{"n_head": 2, "positions": "rope", "attn_scale": 0.177, "bias": "all", "lr": 0.00911, "weight_decay": 0.0, "dataset": "wikipedia_en"}
Each number is 200 + 20 x the weight over its row's rms, rounded and kept within 0 to 999. Layers, rows and columns count from 0. The size before them is the row's rms in percent of the matrix's.

# down: layer 12 MLP down (transposed), 256x64, rms 0.686, rows 24-76, columns 0-63
# up: layer 12 MLP up, 256x64, rms 0.596, rows 25-76, columns 0-63
down24,092,166,216,208,184,222,210,216,176,190,207,193,179,197,180,208,194,194,215,202,208,191,231,193,210,180,219,203,171,231,149,181,190,191,198,182,200,191,169,183,173,219,162,251,220,178,224,218,205,169,210,225,183,166,226,184,212,206,213,206,207,205,177,214,210
up25,102,185,175,183,182,197,148,225,200,191,205,202,163,166,177,191,184,223,190,183,199,189,189,194,170,193,204,188,199,211,168,227,209,214,193,199,195,231,228,199,184,162,226,216,202,191,211,158,200,193,195,185,196,198,208,162,216,233,224,197,212,186,171,205,237
down25,101,202,190,211,223,194,197,225,245,162,178,190,222,185,216,249,204,185,184,186,205,167,249,201,204,172,215,196,230,187,199,178,191,211,224,212,190,210,201,225,194,190,189,213,192,193,183,225,171,183,191,150,228,226,188,214,191,187,208,212,182,211,212,207,204
up26,093,224,206,238,202,213,204,176,186,210,180,213,196,210,199,211,179,189,202,198,167,159,196,188,182,173,214,196,168,174,185,200,198,192,229,190,192,217,201,186,210,248,172,207,250,212,210,160,215,210,203,174,204,231,211,225,214,184,222,215,206,229,230,183,203
down26,100,213,227,208,200,225,183,174,183,179,220,190,230,204,190,249,215,187,214,160,204,234,199,215,195,171,221,172,197,181,225,169,231,191,226,201,200,203,220,206,212,209,232,199,213,213,163,216,185,208,165,193,209,193,177,197,173,190,203,218,196,162,190,209,220
up27,110,191,180,201,197,180,205,185,227,192,224,220,193,216,210,187,234,190,204,181,233,197,200,200,180,194,217,215,211,211,184,203,223,170,185,152,223,182,224,178,189,213,209,212,218,186,179,208,192,216,226,212,177,212,152,225,209,166,193,194,245,232,170,214,217
down27,119,215,197,187,197,187,166,202,230,199,193,235,227,187,188,182,192,187,195,237,229,208,211,194,179,216,220,251,197,157,203,191,181,170,198,226,211,176,210,181,188,192,187,210,222,207,152,211,179,213,191,211,171,195,180,182,217,222,185,180,211,204,167,210,185
up28,101,198,208,237,200,169,213,184,222,209,192,189,207,207,184,210,222,216,244,197,211,172,216,202,190,215,230,215,212,226,206,212,242,194,167,232,177,202,177,185,211,221,229,160,185,207,208,171,216,222,196,189,181,209,208,201,202,164,199,244,223,206,186,213,182
down28,106,215,187,189,227,213,209,187,218,274,192,208,216,225,203,193,204,189,209,211,169,208,223,228,178,160,182,168,198,171,237,215,221,212,203,195,238,230,193,185,210,186,207,198,212,206,188,217,223,200,176,191,181,188,200,196,185,184,199,196,225,199,196,162,211
up29,087,209,221,247,173,203,184,191,202,203,207,190,216,187,175,183,180,201,198,211,194,192,204,183,176,204,199,189,227,208,184,186,186,203,201,180,215,225,223,210,207,193,201,219,190,197,252,168,199,160,191,226,138,175,216,190,195,189,210,186,213,152,174,213,189
down29,083,224,199,185,241,189,170,239,173,193,175,180,196,176,212,193,192,213,217,196,191,227,216,203,211,206,161,200,204,225,227,160,205,226,183,224,186,242,178,204,166,199,194,186,187,212,200,203,211,240,204,221,229,216,210,194,212,232,209,168,195,207,206,202,217
up30,100,207,199,187,190,238,190,243,206,206,243,197,216,186,204,208,190,218,166,204,211,222,208,209,181,196,224,209,182,209,173,235,178,186,202,193,226,225,208,195,227,194,191,210,204,174,195,194,217,186,153,229,190,217,195,224,178,266,207,211,205,205,193,212,184
down30,105,223,223,201,202,218,209,196,210,227,196,188,210,172,181,235,185,190,186,174,209,186,219,187,190,201,247,210,207,210,212,203,216,213,231,184,179,225,194,181,233,186,152,180,191,207,221,201,187,171,197,227,177,212,222,209,189,240,234,194,196,198,202,248,194
up31,097,226,193,214,200,226,205,207,195,176,181,254,216,210,166,181,225,194,219,193,166,160,190,201,205,175,182,186,206,200,172,238,224,184,194,186,197,207,182,228,210,203,194,168,206,172,194,235,174,189,189,200,214,177,179,198,195,228,212,164,196,204,180,195,177
down31,101,230,213,186,220,181,204,194,229,185,169,171,184,197,228,199,156,204,189,164,232,248,223,190,182,217,195,189,202,220,196,238,223,209,206,227,200,178,189,168,211,200,199,218,178,182,214,204,192,196,222,200,232,211,231,202,201,217,191,191,207,175,185,229,216
up32,106,206,192,193,191,175,221,242,174,166,198,217,228,202,246,186,173,194,223,199,168,195,201,148,203,201,199,189,190,191,196,138,216,178,228,190,184,212,194,176,202,173,222,220,200,218,191,195,215,189,221,202,171,190,203,186,203,203,182,216,217,205,184,186,209
down32,100,188,202,243,194,209,175,192,200,191,186,170,181,182,197,210,221,197,190,185,197,163,183,214,180,196,236,182,213,201,228,169,196,198,212,211,197,194,215,208,135,198,180,191,204,219,170,201,195,227,178,172,164,176,198,196,168,239,202,205,215,171,188,202,205
up33,098,202,199,199,215,176,192,183,186,224,217,198,191,186,201,203,196,225,194,173,199,214,238,173,202,205,199,193,164,196,199,210,208,210,189,226,163,216,212,211,214,187,197,199,210,169,174,232,202,259,199,153,211,234,203,188,226,195,202,191,166,183,156,221,194
down33,093,206,177,217,186,213,183,237,228,175,217,172,203,191,179,170,185,256,222,222,207,216,204,196,203,209,216,187,175,217,194,225,202,193,220,185,199,176,230,217,210,187,238,186,229,184,224,232,217,195,232,218,201,214,168,173,193,202,212,175,205,198,224,192,200
up34,107,214,220,237,199,198,196,205,218,188,198,187,227,192,196,206,208,179,207,241,192,167,248,172,225,210,192,203,166,150,194,207,180,190,193,210,173,226,219,216,208,216,205,201,218,212,201,191,162,216,192,212,227,205,238,191,188,220,188,226,205,205,192,218,162
down34,107,152,197,186,194,221,161,188,216,201,215,218,211,230,219,198,217,168,195,203,202,227,215,233,194,174,202,203,225,186,195,177,223,179,201,200,225,200,185,184,132,181,208,215,203,199,184,210,186,214,215,186,217,198,219,204,220,204,210,164,217,215,171,173,192
up35,101,173,225,193,191,192,193,261,204,185,191,206,205,191,217,215,182,184,152,221,196,220,217,192,201,208,187,163,191,209,218,215,208,181,168,183,186,199,184,215,227,211,213,181,220,175,228,196,190,185,218,218,189,174,234,202,230,191,216,211,207,174,176,162,212
down35,109,234,149,222,193,238,226,190,209,224,221,244,218,187,184,211,204,208,204,205,177,215,197,222,202,205,178,178,179,210,182,211,197,222,216,161,192,186,200,198,212,196,205,230,201,193,183,161,151,164,200,173,206,202,200,203,180,202,177,225,192,213,210,209,202
up36,099,209,212,187,183,188,239,221,196,193,201,195,198,180,198,196,198,222,213,212,172,215,187,213,181,211,215,221,199,238,157,158,218,180,202,182,227,213,195,178,232,197,210,175,204,156,237,221,206,206,157,167,224,204,223,197,192,218,217,221,194,184,202,182,192
down36,101,192,202,203,219,171,223,186,191,211,197,211,164,197,194,192,209,181,180,199,229,206,171,190,214,242,219,213,193,227,204,215,195,183,220,240,159,207,218,207,238,197,205,199,228,219,194,199,180,211,191,150,200,209,190,234,191,175,199,195,209,209,218,156,233
up37,099,192,191,192,166,226,228,197,197,196,223,191,201,217,216,184,177,176,232,156,221,180,214,203,196,203,256,169,218,220,178,197,204,208,196,177,224,199,195,186,182,200,188,199,204,163,198,192,200,187,214,187,203,208,185,186,192,207,238,250,230,184,230,178,195
down37,101,187,191,195,173,183,187,201,193,200,207,213,196,202,181,200,199,182,199,216,218,163,189,213,193,206,177,213,178,218,235,175,203,179,187,229,174,155,175,207,245,191,176,174,188,189,211,230,234,202,240,196,231,192,220,202,206,184,162,191,184,208,228,202,230
up38,110,197,154,214,186,185,215,202,217,180,219,186,200,206,184,193,229,172,195,202,206,219,214,191,188,202,174,201,213,168,223,225,152,190,231,145,192,214,232,205,209,206,227,221,181,192,198,254,188,205,219,204,227,213,200,212,198,181,209,207,182,214,184,214,187
down38,124,206,210,210,201,185,199,228,220,173,221,196,189,205,205,159,227,195,179,194,155,166,225,217,234,200,206,174,218,201,193,209,189,222,198,209,172,212,185,217,178,180,183,157,198,178,196,164,209,195,188,203,169,229,234,227,233,200,199,223,185,213,197,221,194
up39,095,182,230,225,200,213,203,167,214,189,220,208,193,193,206,161,213,180,177,201,193,191,233,184,190,227,189,165,217,202,206,206,233,182,220,202,214,224,212,188,212,181,201,241,179,238,201,170,194,206,174,204,185,163,195,174,198,192,227,178,230,200,179,199,240
down39,112,195,195,206,235,210,167,198,209,225,188,213,245,188,225,209,187,208,179,215,207,217,206,214,238,217,201,203,229,186,205,188,206,187,221,218,206,191,172,178,278,162,166,204,189,213,179,218,208,218,194,183,211,203,187,195,183,203,201,200,222,173,215,188,196
up40,099,156,161,195,192,226,217,185,205,196,215,186,203,200,210,220,171,192,199,219,207,234,181,215,217,175,222,203,255,213,193,183,180,162,207,202,192,199,173,194,220,183,229,231,196,180,222,225,221,222,169,171,203,200,220,209,219,178,200,195,206,214,203,185,223
down40,101,190,155,198,204,231,210,189,204,217,170,202,224,181,223,197,200,167,203,190,208,183,173,171,252,205,232,236,239,222,229,175,213,213,232,179,179,190,187,207,232,212,187,209,190,191,197,218,197,200,223,197,195,191,201,196,211,193,169,168,186,183,190,193,192
up41,091,178,193,176,178,226,200,201,177,184,177,228,220,176,197,207,205,176,229,204,207,183,192,214,214,181,226,191,213,239,184,204,212,211,192,202,203,234,185,225,216,187,217,204,217,205,170,186,195,190,210,229,230,196,229,190,128,201,223,178,205,214,197,173,216
down41,087,200,185,195,247,233,166,204,219,196,179,199,204,182,171,169,202,213,197,196,206,207,196,189,197,202,187,174,211,194,196,179,146,208,226,193,196,173,182,215,173,216,214,226,181,147,203,208,247,218,198,206,174,203,200,206,201,218,188,216,213,187,169,223,197
up42,096,224,231,210,211,234,221,216,209,193,197,184,209,243,200,217,202,175,176,168,190,175,205,195,224,215,187,185,211,228,176,171,213,180,196,157,189,212,205,178,190,193,208,177,181,223,190,172,205,206,179,208,193,189,163,211,236,231,192,174,217,207,174,177,190
down42,091,188,168,212,173,185,210,220,228,225,180,208,184,201,220,198,169,186,188,222,194,204,161,201,160,192,235,196,193,207,220,178,175,222,223,195,185,199,221,203,205,204,175,187,204,220,189,170,201,149,210,224,208,192,221,212,199,213,163,175,197,188,191,154,194
up43,100,201,193,203,219,210,171,229,177,159,183,180,244,226,183,182,206,198,185,198,210,213,201,192,222,213,223,183,225,224,206,215,197,190,165,214,213,198,233,217,198,197,209,244,218,183,210,177,190,217,177,210,221,138,219,199,181,195,182,208,208,217,200,217,210
down43,083,218,198,199,184,152,209,189,215,214,207,203,169,194,221,169,219,193,211,202,171,195,211,188,178,237,170,228,170,182,177,180,195,203,227,205,173,193,183,178,183,218,179,170,180,175,213,186,190,164,226,181,206,225,220,203,203,175,227,172,194,214,206,196,220
up44,093,191,174,218,220,216,212,171,223,207,220,170,220,201,174,194,215,189,214,259,218,219,223,195,153,210,218,182,222,184,218,191,195,187,218,173,184,196,210,185,213,219,206,163,179,211,184,203,222,223,172,194,172,187,195,206,181,214,201,188,195,195,243,184,185
down44,094,184,199,220,222,176,178,183,207,185,201,217,211,161,181,186,234,190,162,248,248,191,228,208,210,200,190,213,194,182,210,176,224,219,195,227,168,194,225,157,195,197,192,186,181,191,212,215,211,189,179,202,220,182,186,187,225,194,190,209,183,208,173,225,206
up45,110,188,186,200,163,192,213,159,192,223,183,187,194,179,182,163,210,201,212,213,169,165,181,176,185,214,224,208,218,186,217,229,172,163,201,233,209,218,244,212,217,223,200,205,197,189,178,209,194,190,195,234,166,180,187,214,205,182,208,198,179,214,210,205,172
down45,106,190,223,208,190,207,174,227,232,187,206,201,177,214,216,206,215,218,200,185,219,202,193,185,164,199,188,175,213,226,132,164,201,178,223,195,187,200,182,218,153,199,223,197,198,196,213,215,166,229,226,201,176,185,223,197,191,206,170,205,203,191,175,206,196
up46,118,162,199,192,193,209,195,227,209,180,217,166,213,209,190,204,168,193,178,194,222,248,213,204,204,198,196,169,208,211,210,192,169,186,163,190,214,187,224,218,181,178,216,212,209,210,178,183,204,183,206,201,186,152,167,217,207,213,216,188,172,176,201,219,151
down46,114,173,215,211,212,212,197,194,201,230,193,204,226,234,213,234,162,166,205,164,205,231,186,249,201,223,201,213,213,199,183,184,198,215,180,165,211,197,208,215,194,227,222,212,219,188,211,187,180,162,225,174,211,208,220,193,197,173,239,208,187,182,199,199,205
up47,101,206,179,205,226,221,177,207,208,197,219,205,224,202,189,192,193,204,202,155,251,217,193,200,240,156,180,190,177,194,218,210,202,151,221,216,219,200,173,243,201,204,228,198,211,197,191,195,160,207,185,198,235,179,198,219,225,202,198,188,190,199,196,204,215
down47,097,200,177,181,222,169,171,160,224,203,202,156,199,207,250,202,202,196,197,211,189,225,222,202,221,203,226,180,181,177,189,214,202,237,160,219,175,206,220,180,191,208,181,180,197,220,186,194,237,216,230,215,177,224,213,194,196,179,191,196,192,210,180,200,211
up48,102,206,160,187,214,226,210,201,183,174,226,214,211,172,231,182,209,232,196,195,189,209,163,219,191,233,198,205,209,200,206,213,199,221,174,192,237,199,221,162,225,219,226,185,183,210,162,219,196,201,214,218,213,214,214,203,218,173,176,195,197,220,152,195,182
down48,099,201,189,167,218,228,192,168,202,196,201,195,187,188,212,203,216,193,213,188,192,193,246,228,223,177,199,184,203,205,228,174,211,222,203,193,204,215,214,193,201,235,191,214,230,205,204,231,223,198,138,186,161,189,183,204,219,199,207,232,157,191,213,194,173
up49,106,186,215,203,199,231,214,231,221,198,195,200,206,190,200,161,149,246,187,203,194,214,199,205,204,218,216,136,229,204,185,174,181,196,233,187,226,215,210,207,197,207,216,188,199,159,180,186,207,203,195,217,176,177,208,216,216,201,197,225,220,198,196,176,192
down49,110,185,195,192,222,177,193,202,239,196,215,200,223,206,242,250,233,192,205,188,218,175,242,192,180,204,173,163,210,214,195,177,199,188,187,222,177,203,220,224,192,195,197,156,187,190,207,222,191,180,174,209,221,196,161,190,205,210,199,188,225,215,187,217,211
up50,101,193,188,217,216,180,197,195,166,211,247,223,168,197,194,165,227,222,183,196,151,203,231,190,201,208,187,213,216,212,199,191,206,216,188,203,209,211,166,224,206,237,175,221,220,182,178,191,167,180,200,207,181,214,194,219,183,228,203,170,206,196,218,167,202
down50,086,228,185,225,180,227,230,213,196,208,170,198,219,202,243,220,193,196,237,239,202,216,172,222,191,209,197,196,196,186,181,178,192,186,192,188,222,194,208,204,190,192,231,186,195,219,218,213,228,219,199,208,194,192,214,179,179,200,155,203,179,193,157,234,233
up51,102,184,169,195,213,181,220,221,204,174,191,198,219,169,211,192,217,204,201,184,179,222,229,222,207,227,193,212,168,189,215,192,215,180,231,164,201,206,215,197,202,217,214,171,208,219,213,179,130,189,213,189,205,201,175,199,210,203,208,153,183,207,220,177,182
down51,097,155,238,224,192,240,177,207,200,167,183,191,218,224,202,192,200,173,192,214,197,192,181,192,199,165,218,192,218,206,200,233,171,216,200,226,175,211,212,206,210,164,181,221,178,198,166,204,177,217,166,197,211,190,207,198,155,189,186,204,201,187,187,229,199
up52,098,175,230,171,206,206,177,202,213,224,205,187,181,194,222,184,231,239,199,231,226,207,228,178,205,212,191,175,202,173,211,215,185,211,183,200,200,204,219,222,208,142,217,193,179,203,179,195,213,242,170,205,203,223,188,215,214,170,196,184,176,186,231,194,191
down52,082,164,214,207,207,194,200,235,149,201,219,218,214,209,193,228,203,200,249,191,185,193,194,210,196,180,207,195,178,189,214,191,179,217,221,189,206,220,197,149,188,219,224,191,203,216,204,220,204,191,249,225,217,194,210,177,172,217,187,180,212,200,154,194,199
up53,106,209,209,203,215,217,207,210,214,206,189,186,182,210,179,177,157,202,216,208,186,185,248,210,180,210,161,200,188,180,174,225,199,180,187,199,173,181,199,202,226,140,193,179,185,217,201,232,192,236,200,230,215,206,241,193,202,204,232,175,195,193,196,203,199
down53,109,190,240,191,209,247,213,208,200,193,167,232,195,194,138,217,220,199,187,212,207,186,158,194,233,202,196,213,200,188,224,183,204,189,205,204,204,203,204,184,221,156,214,165,219,188,194,185,218,190,206,204,181,234,180,209,222,184,196,194,232,202,219,197,194
up54,093,174,196,233,172,199,227,205,222,196,181,232,178,236,174,197,188,208,219,201,205,214,194,164,218,178,186,165,249,220,199,184,202,187,204,183,167,190,173,225,214,221,223,207,206,235,176,214,206,172,192,195,202,207,222,205,215,186,228,216,189,173,183,191,198
down54,109,239,180,214,197,204,205,195,192,175,175,188,190,207,189,198,205,158,224,236,188,190,221,200,209,201,194,197,203,210,239,200,177,204,177,194,178,233,199,171,179,200,173,165,200,193,250,200,182,229,194,195,180,188,194,210,197,192,214,183,182,243,170,162,198
up55,098,184,195,181,228,174,170,186,162,175,218,207,182,215,241,181,196,201,207,194,187,188,158,186,168,204,227,203,207,219,203,210,232,165,193,185,179,189,220,236,212,194,214,206,181,213,238,205,219,193,210,182,183,197,211,220,201,201,212,202,205,217,184,230,247
down55,103,225,226,229,237,178,203,215,199,202,200,233,198,194,217,220,207,188,218,177,215,177,179,226,193,195,210,163,205,188,201,194,228,171,152,196,233,205,205,206,220,165,195,212,189,177,168,221,196,215,187,189,202,206,217,226,161,192,220,232,205,216,178,178,190
up56,106,180,218,207,176,218,207,225,175,225,208,224,187,190,161,212,194,189,203,191,146,208,206,229,209,200,196,204,185,190,186,240,197,164,160,206,219,194,231,160,218,184,202,163,188,221,184,198,198,187,207,185,238,196,189,209,221,184,219,202,194,180,191,210,176
down56,107,175,208,243,248,222,202,167,195,209,190,227,194,203,212,229,201,200,158,184,163,202,214,229,238,194,208,208,222,183,204,221,214,204,210,232,218,156,212,194,216,202,198,193,211,223,188,191,202,208,204,185,171,173,207,217,200,198,222,198,187,212,166,225,207
up57,107,225,199,194,210,182,240,187,210,203,227,226,194,189,190,182,184,170,217,202,185,183,221,200,181,232,186,208,214,163,228,163,219,209,191,179,186,193,178,212,190,173,233,196,185,195,214,214,236,218,224,195,183,200,210,234,227,219,231,170,181,226,192,223,216
down57,100,210,175,185,204,186,168,228,195,216,191,207,254,202,201,219,204,206,193,188,209,193,206,179,218,176,197,177,201,217,227,193,158,222,210,216,194,195,185,209,229,186,207,210,168,196,194,221,177,210,197,215,253,182,182,196,158,234,173,176,185,170,189,205,194
up58,097,178,175,233,221,209,234,234,203,199,218,201,220,174,218,212,190,180,202,202,229,217,196,204,182,182,195,190,204,200,190,162,183,200,237,209,189,161,165,187,197,223,218,235,212,201,199,189,205,216,169,167,206,201,204,208,213,202,224,155,231,209,180,192,224
down58,093,206,200,180,208,167,216,220,173,209,192,212,213,177,181,225,186,223,247,214,202,203,189,183,190,191,184,261,231,199,190,237,169,186,197,195,191,155,172,188,213,220,223,210,207,209,192,207,200,216,206,218,231,185,211,183,182,187,212,189,172,202,200,172,221
up59,095,162,188,217,199,199,198,207,210,210,192,196,170,219,169,227,212,178,180,203,158,250,237,191,237,190,231,173,188,192,192,220,206,180,212,208,210,174,218,189,220,206,193,193,202,223,219,203,223,207,221,245,214,228,171,194,205,208,209,171,195,184,212,185,205
down59,091,203,207,189,241,179,161,194,205,213,207,211,193,160,228,196,217,146,219,213,209,180,228,217,199,227,195,218,207,211,209,154,178,214,207,201,192,204,196,172,221,213,191,185,218,194,172,187,205,213,223,175,201,195,231,232,171,211,219,212,177,230,198,191,196
up60,091,182,199,201,141,221,216,200,189,215,211,173,217,200,180,205,196,201,151,225,211,210,194,186,171,194,208,223,198,197,240,222,222,163,206,241,186,223,202,221,215,193,218,194,191,204,187,191,221,221,196,167,189,179,234,204,203,179,210,174,188,208,182,182,225
down60,084,200,186,205,182,214,218,234,212,203,203,162,219,201,161,178,191,228,205,197,232,182,202,204,203,223,205,217,215,183,249,231,212,213,179,193,223,203,187,167,164,207,187,200,187,210,233,195,182,195,209,238,223,178,191,238,240,206,220,183,197,188,196,196,208
up61,097,220,177,192,223,234,188,230,174,211,188,177,228,206,224,222,220,204,221,204,206,203,196,169,179,202,164,178,194,214,186,172,196,168,192,179,179,220,215,200,218,193,196,195,199,216,162,169,191,197,233,168,218,223,192,203,165,221,216,187,165,209,204,229,211
down61,113,203,200,201,222,197,173,207,190,185,207,201,191,165,224,163,180,165,166,193,217,201,191,229,190,215,207,184,176,159,180,205,185,205,233,187,238,190,210,197,195,201,195,204,218,177,225,220,224,192,244,162,193,186,201,209,206,215,170,189,232,231,218,181,202
up62,099,197,203,220,213,220,192,223,195,214,189,204,194,191,199,188,210,192,207,181,209,234,191,185,201,224,218,155,218,218,193,198,232,181,203,174,172,218,193,196,220,203,205,164,243,225,200,179,159,216,158,169,231,241,197,204,184,187,206,200,206,186,240,200,215
down62,113,242,176,175,209,196,175,163,215,239,206,187,199,211,186,210,212,219,180,204,190,215,207,215,226,188,214,177,205,206,186,218,206,203,194,214,172,201,177,187,186,193,201,266,175,163,222,209,229,210,231,211,212,211,202,189,209,174,188,185,213,187,178,166,198
up63,094,206,193,196,213,214,184,221,205,200,219,218,201,198,186,192,227,205,221,218,215,183,234,202,218,200,158,188,180,150,221,196,188,202,210,155,204,168,241,222,205,203,192,174,217,227,192,166,195,190,176,195,228,216,163,221,200,214,204,202,219,170,199,192,169
down63,102,199,196,189,198,210,243,159,248,225,207,183,240,206,182,152,209,194,211,200,214,211,197,211,205,177,209,199,207,223,215,203,196,194,207,214,199,164,214,204,203,189,201,177,227,184,175,226,195,191,188,177,189,222,178,189,151,194,205,193,200,217,168,184,166
up64,109,154,204,174,172,182,212,241,207,190,203,187,207,221,198,166,196,203,189,204,220,227,176,179,211,174,195,193,223,162,187,193,233,219,192,193,208,192,202,160,210,215,201,178,174,211,184,165,179,174,246,216,210,181,197,180,215,209,211,188,200,174,216,187,189
down64,110,215,219,201,199,205,193,237,213,187,156,212,199,190,198,174,200,189,213,218,215,175,199,226,228,178,224,178,210,170,188,188,186,192,195,178,217,228,210,181,193,188,193,214,189,205,231,215,211,210,168,192,217,228,222,193,186,209,149,211,199,208,246,223,157
up65,096,207,204,221,234,181,210,168,228,169,213,160,242,206,203,206,173,195,155,200,164,221,210,205,189,200,214,191,183,199,206,210,213,211,178,180,188,237,196,203,222,212,218,201,185,218,218,156,194,184,204,179,234,196,177,207,217,212,182,190,199,172,184,175,184
down65,107,191,225,199,212,164,177,214,209,217,177,177,231,181,196,193,229,184,229,191,189,180,189,188,192,206,180,209,202,239,200,181,167,183,190,240,185,181,183,184,214,213,189,153,242,213,197,212,183,198,215,225,186,210,182,200,199,231,181,193,161,194,173,200,217
up66,099,176,203,221,163,173,211,213,238,191,207,192,203,205,185,193,192,221,183,208,191,186,177,210,164,183,226,179,218,218,198,179,195,202,187,192,191,210,216,180,233,210,212,205,174,214,209,205,188,260,186,190,213,212,199,222,181,205,214,193,146,249,175,200,202
down66,102,192,230,208,178,228,204,171,183,191,178,232,184,185,193,202,179,223,186,183,219,201,179,190,174,227,182,216,188,205,165,216,189,205,187,209,218,212,231,193,175,214,219,216,225,163,204,168,196,205,238,194,212,203,197,222,163,185,198,177,242,221,205,184,229
up67,101,199,199,186,170,172,219,177,199,206,224,194,189,188,199,173,174,188,210,170,160,198,181,201,155,185,209,205,216,182,194,221,246,207,177,203,212,201,182,180,198,180,193,184,175,171,195,177,165,208,177,220,186,229,210,217,233,212,195,187,200,151,186,213,196
down67,084,189,201,200,206,225,207,214,209,227,224,224,198,195,192,212,218,190,163,196,251,216,183,229,237,215,206,179,157,189,205,225,179,162,194,213,188,209,203,195,158,206,217,195,250,194,199,204,215,224,193,199,201,179,176,217,173,175,196,182,194,199,210,198,170
up68,110,208,200,204,221,182,187,229,214,171,224,172,187,200,178,190,198,186,209,219,184,229,222,187,177,202,196,188,164,184,188,194,260,176,166,193,224,239,196,180,174,164,225,200,211,201,195,197,218,235,178,183,193,210,192,168,208,186,199,194,184,224,185,212,196
down68,092,214,182,183,206,190,203,203,172,221,210,221,200,197,192,205,205,236,218,230,202,183,203,143,210,182,228,209,184,178,191,200,231,207,204,210,216,219,146,193,204,214,184,183,198,170,215,199,232,194,171,195,224,207,161,195,205,178,185,222,215,178,218,240,193
up69,091,163,184,232,213,231,234,212,192,202,190,208,225,224,188,175,188,210,165,214,198,187,175,181,185,157,192,188,181,214,181,197,256,189,228,198,211,168,213,195,213,196,200,193,182,205,196,201,209,219,196,196,206,159,179,183,201,225,218,212,191,206,229,174,227
down69,092,185,208,224,208,145,218,207,240,201,207,160,219,203,182,175,177,222,190,219,161,208,192,206,216,220,213,206,202,181,223,181,204,193,200,198,212,179,206,208,237,182,197,191,194,173,188,223,219,202,230,208,233,220,209,219,209,213,193,193,157,182,199,161,216
up70,102,210,200,238,168,211,201,191,237,192,177,185,231,189,168,220,194,195,218,214,196,218,230,196,227,190,240,208,202,206,209,172,210,193,158,217,178,207,182,237,206,230,203,211,208,214,167,209,206,215,222,173,234,210,217,176,195,217,211,175,183,187,202,218,180
down70,094,192,215,218,192,236,168,206,207,201,165,215,180,166,208,222,228,157,197,221,210,224,217,216,197,211,235,200,215,202,193,188,204,190,188,231,189,206,182,240,225,194,217,205,196,225,217,198,181,189,176,193,211,212,213,191,201,199,258,207,176,167,202,184,175
up71,100,179,199,210,202,208,219,190,225,183,197,202,211,196,214,210,187,197,201,174,213,205,178,201,197,202,152,228,204,202,213,202,186,196,215,166,214,174,206,218,232,198,228,150,187,220,211,173,223,193,205,237,174,198,208,190,203,240,168,222,205,154,198,217,163
down71,100,206,188,193,208,202,184,189,198,219,214,173,215,183,197,191,184,178,194,205,192,201,240,226,213,210,202,189,171,214,197,204,203,184,208,173,195,181,166,170,224,225,194,194,166,161,247,200,232,196,222,194,208,195,155,193,130,189,190,199,200,206,192,195,203
up72,096,197,189,188,234,216,166,208,220,205,179,169,207,203,161,191,189,203,199,208,208,185,246,171,239,188,221,192,207,198,169,198,205,205,184,192,186,209,166,194,221,200,187,181,210,178,222,187,230,214,164,230,219,195,215,199,236,180,185,224,216,192,228,173,181
down72,103,195,201,193,223,188,222,208,196,207,187,201,210,190,201,174,178,175,153,188,213,187,199,205,200,199,196,186,204,216,178,170,188,254,179,164,201,228,227,214,174,211,200,239,233,208,221,202,181,215,223,183,219,199,200,225,190,185,245,230,169,203,200,203,180
up73,107,177,206,173,168,216,170,184,166,179,189,216,231,215,170,206,188,202,183,202,253,189,219,231,201,200,221,205,184,233,168,166,246,192,220,190,205,217,227,209,199,188,200,199,174,218,185,209,194,214,196,219,225,204,228,189,214,202,205,207,207,208,213,196,232
down73,104,235,215,194,201,238,193,207,171,207,194,216,235,202,201,226,188,196,160,201,188,189,194,167,173,203,212,185,185,177,179,212,214,224,239,220,181,176,217,235,230,206,201,214,166,230,172,176,191,212,176,216,206,205,191,209,189,169,196,209,207,182,180,190,229
up74,097,187,212,169,218,190,208,210,208,228,201,231,206,239,241,197,222,186,164,204,195,221,199,184,192,180,207,208,148,194,200,199,206,195,202,156,197,199,211,160,223,202,191,198,188,162,207,173,208,203,223,231,179,179,175,220,200,204,225,192,200,221,169,213,207
down74,082,187,218,206,178,240,172,210,186,185,193,189,184,182,194,195,256,202,212,195,181,184,189,213,202,207,170,160,207,226,183,204,210,187,221,208,199,206,162,199,145,185,202,191,186,235,209,222,210,193,207,181,200,195,245,185,205,197,195,196,197,180,196,165,168
up75,102,189,215,191,202,234,188,221,193,190,186,205,204,159,237,180,177,199,193,205,212,215,216,186,196,173,199,190,203,212,191,155,213,190,183,215,219,227,213,209,211,175,187,159,199,228,172,154,212,198,213,190,196,184,145,209,182,228,179,189,183,216,205,204,176
down75,095,183,220,204,174,189,190,199,209,204,195,226,181,212,201,196,236,171,205,188,213,224,206,215,189,186,185,202,190,208,182,198,217,229,208,199,173,243,186,212,237,195,173,188,176,161,223,210,230,208,228,207,150,200,249,188,193,168,213,180,210,185,209,213,197
up76,100,244,196,238,236,224,191,210,182,169,223,177,216,187,171,209,186,177,193,200,210,213,184,169,162,215,165,172,197,215,213,180,203,223,200,166,226,220,212,157,224,201,209,191,172,186,199,195,211,214,235,201,224,200,196,207,203,186,207,206,177,199,202,218,197
down76,119,239,222,195,208,201,195,197,185,210,202,223,214,202,203,176,205,199,200,204,228,190,199,185,233,164,228,167,221,183,219,199,183,216,197,188,203,207,213,189,223,184,206,221,143,184,182,211,145,223,169,225,216,176,194,224,180,179,193,223,194,218,189,176,200